python train.py --num_key_value_heads=2 --intermediate_size=448 --vocab_size=8192 --norm="rmsnorm" --tie_word_embeddings="early" --init_std_qkv=0.0291 --optimizer="muon" --lr_head=0.0165 --batch_tokens=[16384, 32768, 65536] --dataset="wikipedia_en"
Each number is 500 + 25 x the weight over its row's rms, rounded and kept within 0 to 999. Layers, rows and columns count from 0. Numbers have three digits each. The size before them is the row's rms in percent of the matrix's.

# layer 6 MLP down (transposed), 448x160, rms 0.584, rows 125-176, columns 120-159
103:500463494495486478546440471495503484464521486515504511531504500476516518518510485515527506505506520514476452548449480475
098:534527504546508528493503504473525533516501504510487464498501523473526489480437532478513517508518535501459476498491498471
099:515474498475507472488455491532508479507482508521502512505554465524527523496501546478509467471497450517506515474515510485
104:559439489525469499473513526518510480540539462516478487465516507511515521450504514524470493527479486449524492528515521484
093:471520482502458487538535511496505470508519490483510501462508489512506483527470505521516504506517481497494496501438541474
099:520475518502506548507468494526492472509494522501487502531521508485483497479521502525534515483499501486473469503480469459
104:503520521462524509468524491554505488508516506493506494521547539497521477508525536507491453504428487477471503495499503457
106:465448525505533510522504544507493439465507451505516460485516505487555471524565521501528495537494528518460525509503546440
105:493503491479545507480523525488505502510513528452520521499491526493517518508487473522481486487464535500500465493470489484
100:488476534548486525517456511542432486502532491515508474505501506514502579484543482491519486482495491462528507458470455528
113:546537550530493490480509481485547498531481459515522478487483522511503554515501510509481495530466488503484525542505540519
096:529511505540485473516497521460533505509494527501440492485515473518528545530494499481494500524521493524470496506553519502
089:486478451518494507518461479463506524462494492527491521496476493488500542481500505448508494478473519511526530556493506493
071:475524469498502468498485486492525524490506474569543454485514514531547503515508497534498468508503469561551476500480512495
095:484491512523478511478519476511513524462487506500499501472581510497513513549521503461484412491549491511497513478523533497
119:498496528477492496508501480459551525507506510462503500514495493476509494456460523483493533519500503501493531522448534547
104:486498516488534496480483488526530501540526507509494484496466500525465495501535483491518519529468451524516551519484485526
108:511499521484481497480533498501481512505495500476434469493521496531497520512499454482495506504506481474500468516489510506
098:528516471526514497551521522486481528493468484495555480500507473498506503524466513489546493487478493489505504489503496469
101:481521494499512550543506529481530508550501535533526503490473513505529478530558524504515520531482500536533563521553437504
101:517535477481531520503479491513550544508486527502493513491516509535507483520508505473516470505467501485502515507441528511
103:457539512500522472467472489497488507515518530525488495463480570506472485528470501500465544473484505539536488455537503507
100:499496515484522533483540521469437501506503489511494462460469508487550499498475505482527495533566508546489534481487487532
103:463477507468536478520492482485506441470506464496516525456514516479496523517472521466506493475513512527512530494498477481
102:489512488512519506524466498514517538474507508499493496552463498484508525484491509462536507535507477531513476528487480489
095:436511516486430506471535490508515522516494449500468515534461514504477496523519517481513523496479528492494479463475529500
108:503480523468460494469498489489519455487524511547472466498517509475512514493530491516503501492483516495470480518512512487
099:507493449467536455483460489480506492505532447516481544522504509501462467500498511466476540474508492501508494472551498491
102:482507509440496432469523491497491542486499478513489501485503545479483494487480502480494494515525511485486485550514522517
095:472484558510478492487454539525492459514475498502501478500497529518507519503492532528499512493470490517483505515498483535
102:550499519519501470554506533491539467537475509481488524522520541493553474489474538449485524510519483561467480483495491491
114:493477485530473514502489493498508476424479501524543484486517512529528507492460485498480495517493510473546469505430476499
092:482531495508488497485494486521540499521523470494485494534486508513497476496566495499502522462546482496513493446481513503
104:478525492514527479524520493510505488495520547494507495515526502530463488460509473568471529454477493521481490472533488505
072:521457531514527480537487519505458492445531498453499473491482500494485496470553503519493495482495534414521524490489505484
095:528495545533499484501502503484519489533489499495466503490511474481493491477501499566470506516474489453471494501539484455
098:455449523500504481511511490499457517459485497553515466511513539548533547493508473510512495520497460535522494489494494451
112:514489511502494509494507496497508506494468486500491517492509490502505522504497512472507471490504504487497481509514489501
107:570477499529513511489547500470499481531536496512539514504510476510524463496512503496506524485531533495478493497508515431
103:432490513515526551514520506531429498494506474518504519519532476509502475496473470489508484509470464476500462488506527494
103:517459507485528468468495512499472514510511482514509482487551491524490506495493487539445492498496530421492473512499495476
100:491524493461505506510523465521531499461515472529512513470456491484475499519570513464503505495490537454497518475535475455
099:537485522513538504511462548485543517506502487530484484524530511503472521519491479518496453505481507471472455474475484493
099:471507454486492521550502503511486534532525532523468496514478504464508467492551513478546537520471498478484494471537517475
105:564482494503497472535509493517471483485577544462535518518514514488509498523477476523512435486524511514546474493511520534
094:501500496483494495484522526463504481493458524523492526533478461511472536512508494470481475498490494506487506498518494507
107:513539527520467496515506514483512519513440548497477480528515504466502511492544472450499503484514477550565510469475490522
091:512490521507506512483463506452500454447496481493502528515505512485492537504468480451488493517485534480524522503480455536
108:484455458494526447501491524506476494526540477524507535482466544518500496494469524514490509555480497455447536500506511488
098:452538544496486471516535495472495523505499503462505495535480501531469468516478525571472512481485500569484515522522482505
088:489495508494471529513470459483478518537492509475489522460489501486500536503528500477528491497540518496532506520507501514
105:484485477491522476490483518506524469442501447491481487500482491524519452450566507478481482517517477510518504491481491541
# layer 6 MLP gate, 448x160, rms 0.348, rows 126-177, columns 120-159
110:512529507561507491513539499482470475514501555521518490488465456480507481460520520490497526483514540538457563526484483494
097:485506519485473469535449525496549531485466529452526542501545497537538535475506495462523489497493457519509500509487491504
102:485483538564551474516519456527470496542510495542541523485528502538469510482497506477470495479504526550489443506474502537
086:487482470488499493492511495544468503552520510478448511504489487494486467461518488474494522493496461482463516504504484450
086:534453487475500461468510550455500490524477437560476505499478508496510510525501534515461510514470457507522472488497489474
106:495496568494505473490521496460505503496484543488519511490485463486518530504542483472483524511514491548440508512455473544
097:476539505542473477547492477444462535526526508514484513495523501508548468480495513488473530462500467481513481502572457491
100:524523500510465511519486503562510521504487483541492485500465513514501498496501514484508500527480538530472507526503500536
098:504480517531475573470444469510479495524471469514521506513480460494497530535498465547496505509510497514509503475470481539
105:513499490539476506477552498490468478502500491478487549471534451566469470507495480517455488490513489491491507516458474467
093:504520539522489522478479489503517489551514497518500502525528516472482491522509489446515516524483509468552520523541512517
093:504444562531518552479452475518485516441503507525525545510490512516491510487505529544496468498447526494478506472479531528
059:485489482501479474483513507523478482502429482527487527517461530543534475493482495526558504513516513546506554463510509492
109:515534517519465504484524528546496561508482526510526516473538494489483520544501489533504512512531509509477481447500527492
114:492482487479492533564493501481524512500525505444485458476508494559487489486494456485511501483525530561499495513568518486
107:526503451534491483531490493494485489451506500520509505482491512476528513480488516459508499511498541505475484525518527518
095:445499471519491539478507525513502485513598485474531549488476458558485481520514473501482492455507468509523502520498505507
106:467467507518526530510473496514495509537507506520519470487492542486480529523478516519502517483463497521478479501495505472
101:507466494499486461506485499488521511488513498512495462507488508481463480472479470491501470548489570484438492515543497482
104:503503527513483478510505509493496505531486512490545498465491536545496473494522499511463495494541479494521533497518486553
110:534528491459541516539478516475498499475511501523472554503492507497493503489466459526502497448485496486563465537511482499
103:504475524469489500470498502513523525488458551497502535522488507483521474466513498478533455512532505547484505479495463490
097:506527483537509458500496537514484464483506474421488492460518485467508479503548515521513521517508493475505512504503514524
095:481489524506495476469491526523486514501503512504487530504521451525486537517493478492475492489479531484506529486519475511
100:525488510516504523507490521540479492528518477519503478498498485492465537477497476504476498441533493502427510486497501518
103:487493489531506486515508526495522514504515506451511546481464474512546494532489514532534471487460511496533456492482452498
084:505476525542475503451478492514455474523476516515505492522463477519481529490523487524567524502531498516515483492480515510
101:485516488528560527519540447486519511474528491490515494481496481526515516468502516496458534463484482473544519500504490493
091:510532507532505493529481445520521506506477508487501464511460479484464508510527486456526490497477487484520505506502473501
103:491474509527495501481539482463491478494510516468520499498451541522540479503477478477469462511496498493482519540517479523
103:501471504476508535483493496487501539520535462497484551473461498479511518480450477491514475516507482481483469491529520482
097:512536521505515505502504494466516533503511514529476492513496480502525486464515477531507541478501506529492480484544523508
108:508476511517522479508538473525528473442510519496537485477485507493534509484502543494465499491491468566482493502500453493
071:505467517475504505556543449486476514496531453455509483484476480543460513475491526512483475501501454496528520483526466514
103:504439495496516493484548508480509462521487467525528466473511492515504492462487489538498439502489495507473505511522491454
105:540534480516513527504493499470519503565489497467505464504462485450534457503460523513494515508485506448481483513520495489
091:474439527524543500524510524516486479508466472501490536466481531497526544522502532505517510495512519512515505523518480515
107:537530489542540528480483488469499495492485496534524477482481535496483458497512501480511538501502530503479504501483515472
097:520486483498528544503473507519507500516494526484512474480471532476535496490545505485498507515494504564491528505493479497
111:500490523517519457462522489499488506537509475536539479493471500510513505529469472502486488481467541438498464481535485464
090:500528510495511503500477524536536495474491477484507476493510511462507485498519475465492511463498480482481465516480526513
107:471491509516517473492530514506529514532486519510503509536500503459511514552475459495489478527440491546536517457522516503
102:523496502535482489479449509514479491528515498531535474513525491529507483496497501558478519522493502451497449514511538476
105:528497525515499526498545497520444471458496457485531496515488531551484505438480498498493504476560488491486471517504496524
098:500529501551548516532503509481497475538480489502531518485517510465505483508516486503528494512534542537495486492502482483
106:462545502491549504501483523475482542480525522526479484513479484493513460494484481484498492463473513479491531491488485487
098:490495506476515475489447501496500540488533501534489475515465477502475518500495489519534491470518521487475470502495465534
097:478515524507529492455553506469508490560482493459493493506507481498517470509560490509522519465515479508501484512492520517
109:523504502504509494498447484517504531470511502482481486500523464489500512497536480495568510528485481483494545447482468517
096:459467474534515510460483503499524486506468510522510518492492495475476457517503495477500466541513498530482505491493494461
104:519439494538455525522512451534525501539503500472504539526485465476537492500493460476513513522513456508541467516523496520
101:545505542510497547502540519465501476496519470502515526519487515492501488517502540546545485495485530544554519501513505508
# layer 6 MLP up, 448x160, rms 0.34, rows 126-177, columns 120-159
116:494483484488520505499493512468519481553503534518487486494489498507495510510527500534505501511509530486505484493502475500
099:462508540459494471540532517506487509466517543506513520482533480498496518463501479509502449501478497498501487468525520489
110:510518447455494478471486511520549522541510522523492459483540539482492535494463460453529483524497467458532484497508522484
077:481503466538550518484504477526517484514480507505489506486543502482489482485523512513501507506496494530505527472511516461
094:528504540519510550510490491523470475492532503445548492522521487504479488492495484499494456474453537471495559503496494497
094:534535525507468522513517523534437478529539492472512511445532498507485488562472488511493466476458517484530476483537484512
104:529489530466501539512495500537534504495506505513472498455508491499499533515487490466501537497508540515498561494463535495
105:445518468502510479446501482526527532502438472473472522520556538481530500530492503507471500473520480531524540474524498506
094:460501494497468477468521476494502512484503504506515438483454491513483501485500483496525500503504498493471540500457440521
115:503549505462493500499508507475503521500506481492485496505496460505496555541498510491513493457485491497449475492544516527
092:499487476526506483475479503459460518550519539495500546530512511444521479502521475487513511494484541474509517554513490528
095:495529549493495507516519491507525482522497539508489520494502518497515550488456518508533524508502529503509515486516525512
059:492521514548442457487536501476513466515476523494521514505515492486490460494504524475503484517535502521501513511479520473
090:509451496509514479502513465516494490534498534496509489499526514460510469532543550471507472521466493478498524521505499489
102:504484488532470498517504479502560538517579452499487521508475524544477503506467504464492492509513519567543520499542522514
102:511471514466444534489518523514519493527490533503498483534483520528471475522528530485523495497490456510496498470490469496
105:485472508512495524539525503486527488524484503483546483581469481465520471473520514491494525527495513494495493497484484514
104:472478463519516547497472534468518515468503519495490538488492490478513491506493477531526466532467495472557471480493536500
106:446494532511512507526474490467526547470515550505533504462482482516489500490544505539503511472505477454493540490553513476
097:442517524472497520488492523535499504506505530529499507499493513530472509455512518494481495494496572517531515470500528529
096:500496527487498506464514458533456459517505488484527495481510502493486466479518516488513535550514475489479479505447484544
106:493523492504458477536470538504543476496519492434462501515534510560529521483488509462451486490464485475520525481456504519
103:471525509499542515481521496514500515458514528479466483467486563503500502513469488473518499499486498508503548532491484512
102:520566526534533507527518491518500485532537454510489522500519530518459498531416525529502487524499474498491505426522473514
096:485535518535545542499495494502462515508490526506487491535492538497531489472512483484505466538484504491481544512503505534
110:546487473438532531476514547463487483479515490549473505516490525476525524511494501437523524510517519501505506505479507477
091:480465551551499529522507506495478509505495520549527486490550488463475522468491491486473496499520536487504528490474498485
097:500508531504531518485491497445535480459454494494484514483504469524485480487492498526469513493530506509495490467512484516
092:509526526482523505506427510470531525506527490515484506519564520536527488502514492491489468456456473487496518473490486492
089:502541501481518518463508490518503481558542503524503448492507516495520479526480488518452546525505495507495533456484493454
107:533505514469532531477490503494534470463480514505499480486496505503481552478523518509565494468482510463484465526469517477
098:486500518501505539494484476495502514461527478471528523480501491493507507483537500479478508491473481512533540511472489508
112:483509482495486477496466468524509507496521523536473507494476491499511489493553511504487477476504528486481467518539502547
069:478528494519513447514516493483474503515569490524493455521502522507519505497535478508509516451488474510538541530507520497
098:514501491556516460534530502473468467481513477469478469461505510497512551507506509505511529515528506499437493510479507504
097:483477542531500487508525521495456502490478477531505466501518470498521545485532499508507508497517481528469513503518506511
090:508551445460517500521475509512481526495506455477487514491514495518471516463493483482501524515531508469485504492502486509
110:477521471511489508472509490500535468499485477539522478489491498515504452491511520475518539461530535508473541477493485495
096:505472492536450511464552485484502494476503537509479523505509535494525501487519459531476502501482494482464461505543481512
103:495472490510550475490537498496501490529469500522462433499488474510485544553497480507493489448516495502462456552506487477
094:454511460521450458531514514513537551505511532487504508486475457542500531503478515533484465470517517508522478546496490524
104:506527505553551497511505479526515516496527525513485492521490514437527543506477485498491516523526521456476491515497511508
100:478499471545498516511489509503481489529498455524491522414482506521451511476535533529490503499495511503477545508496521471
104:499496516478523502544497514500482539461521523496495534542436479515462501511511516517508521532503545496502472522527477506
095:532516519488498533499504484529530501530488545500552528529515512501486508516509470489553497475498470529529529517487500502
099:504540538555493495445515491499493481456474521516504492506512483493520551505506497490499527501485493551546503496493500479
101:513489533484494517478547509510493477514528525511568485535468533513526514474503516538444448519493517489501496522469511514
099:496492540512446498484499492507478492474486512506485484531512506553478544490472490542487496492457491485484510536493517470
091:488498467470463511509496459462503532522482506450472487504499499481499475482494497476484515490495501537506523523503510487
100:497516455517550515543535461478480487495477481504472504506501508480463512526500520519464495492498503512490484508483503490
100:487510492483483531483506544518507468560508533525517506483478515523558511498507476525460479494521509477479504505489490491
096:473510513506481488472532541454514528479516473511505530538478533539510506511502535527487475548478516508563475484496498525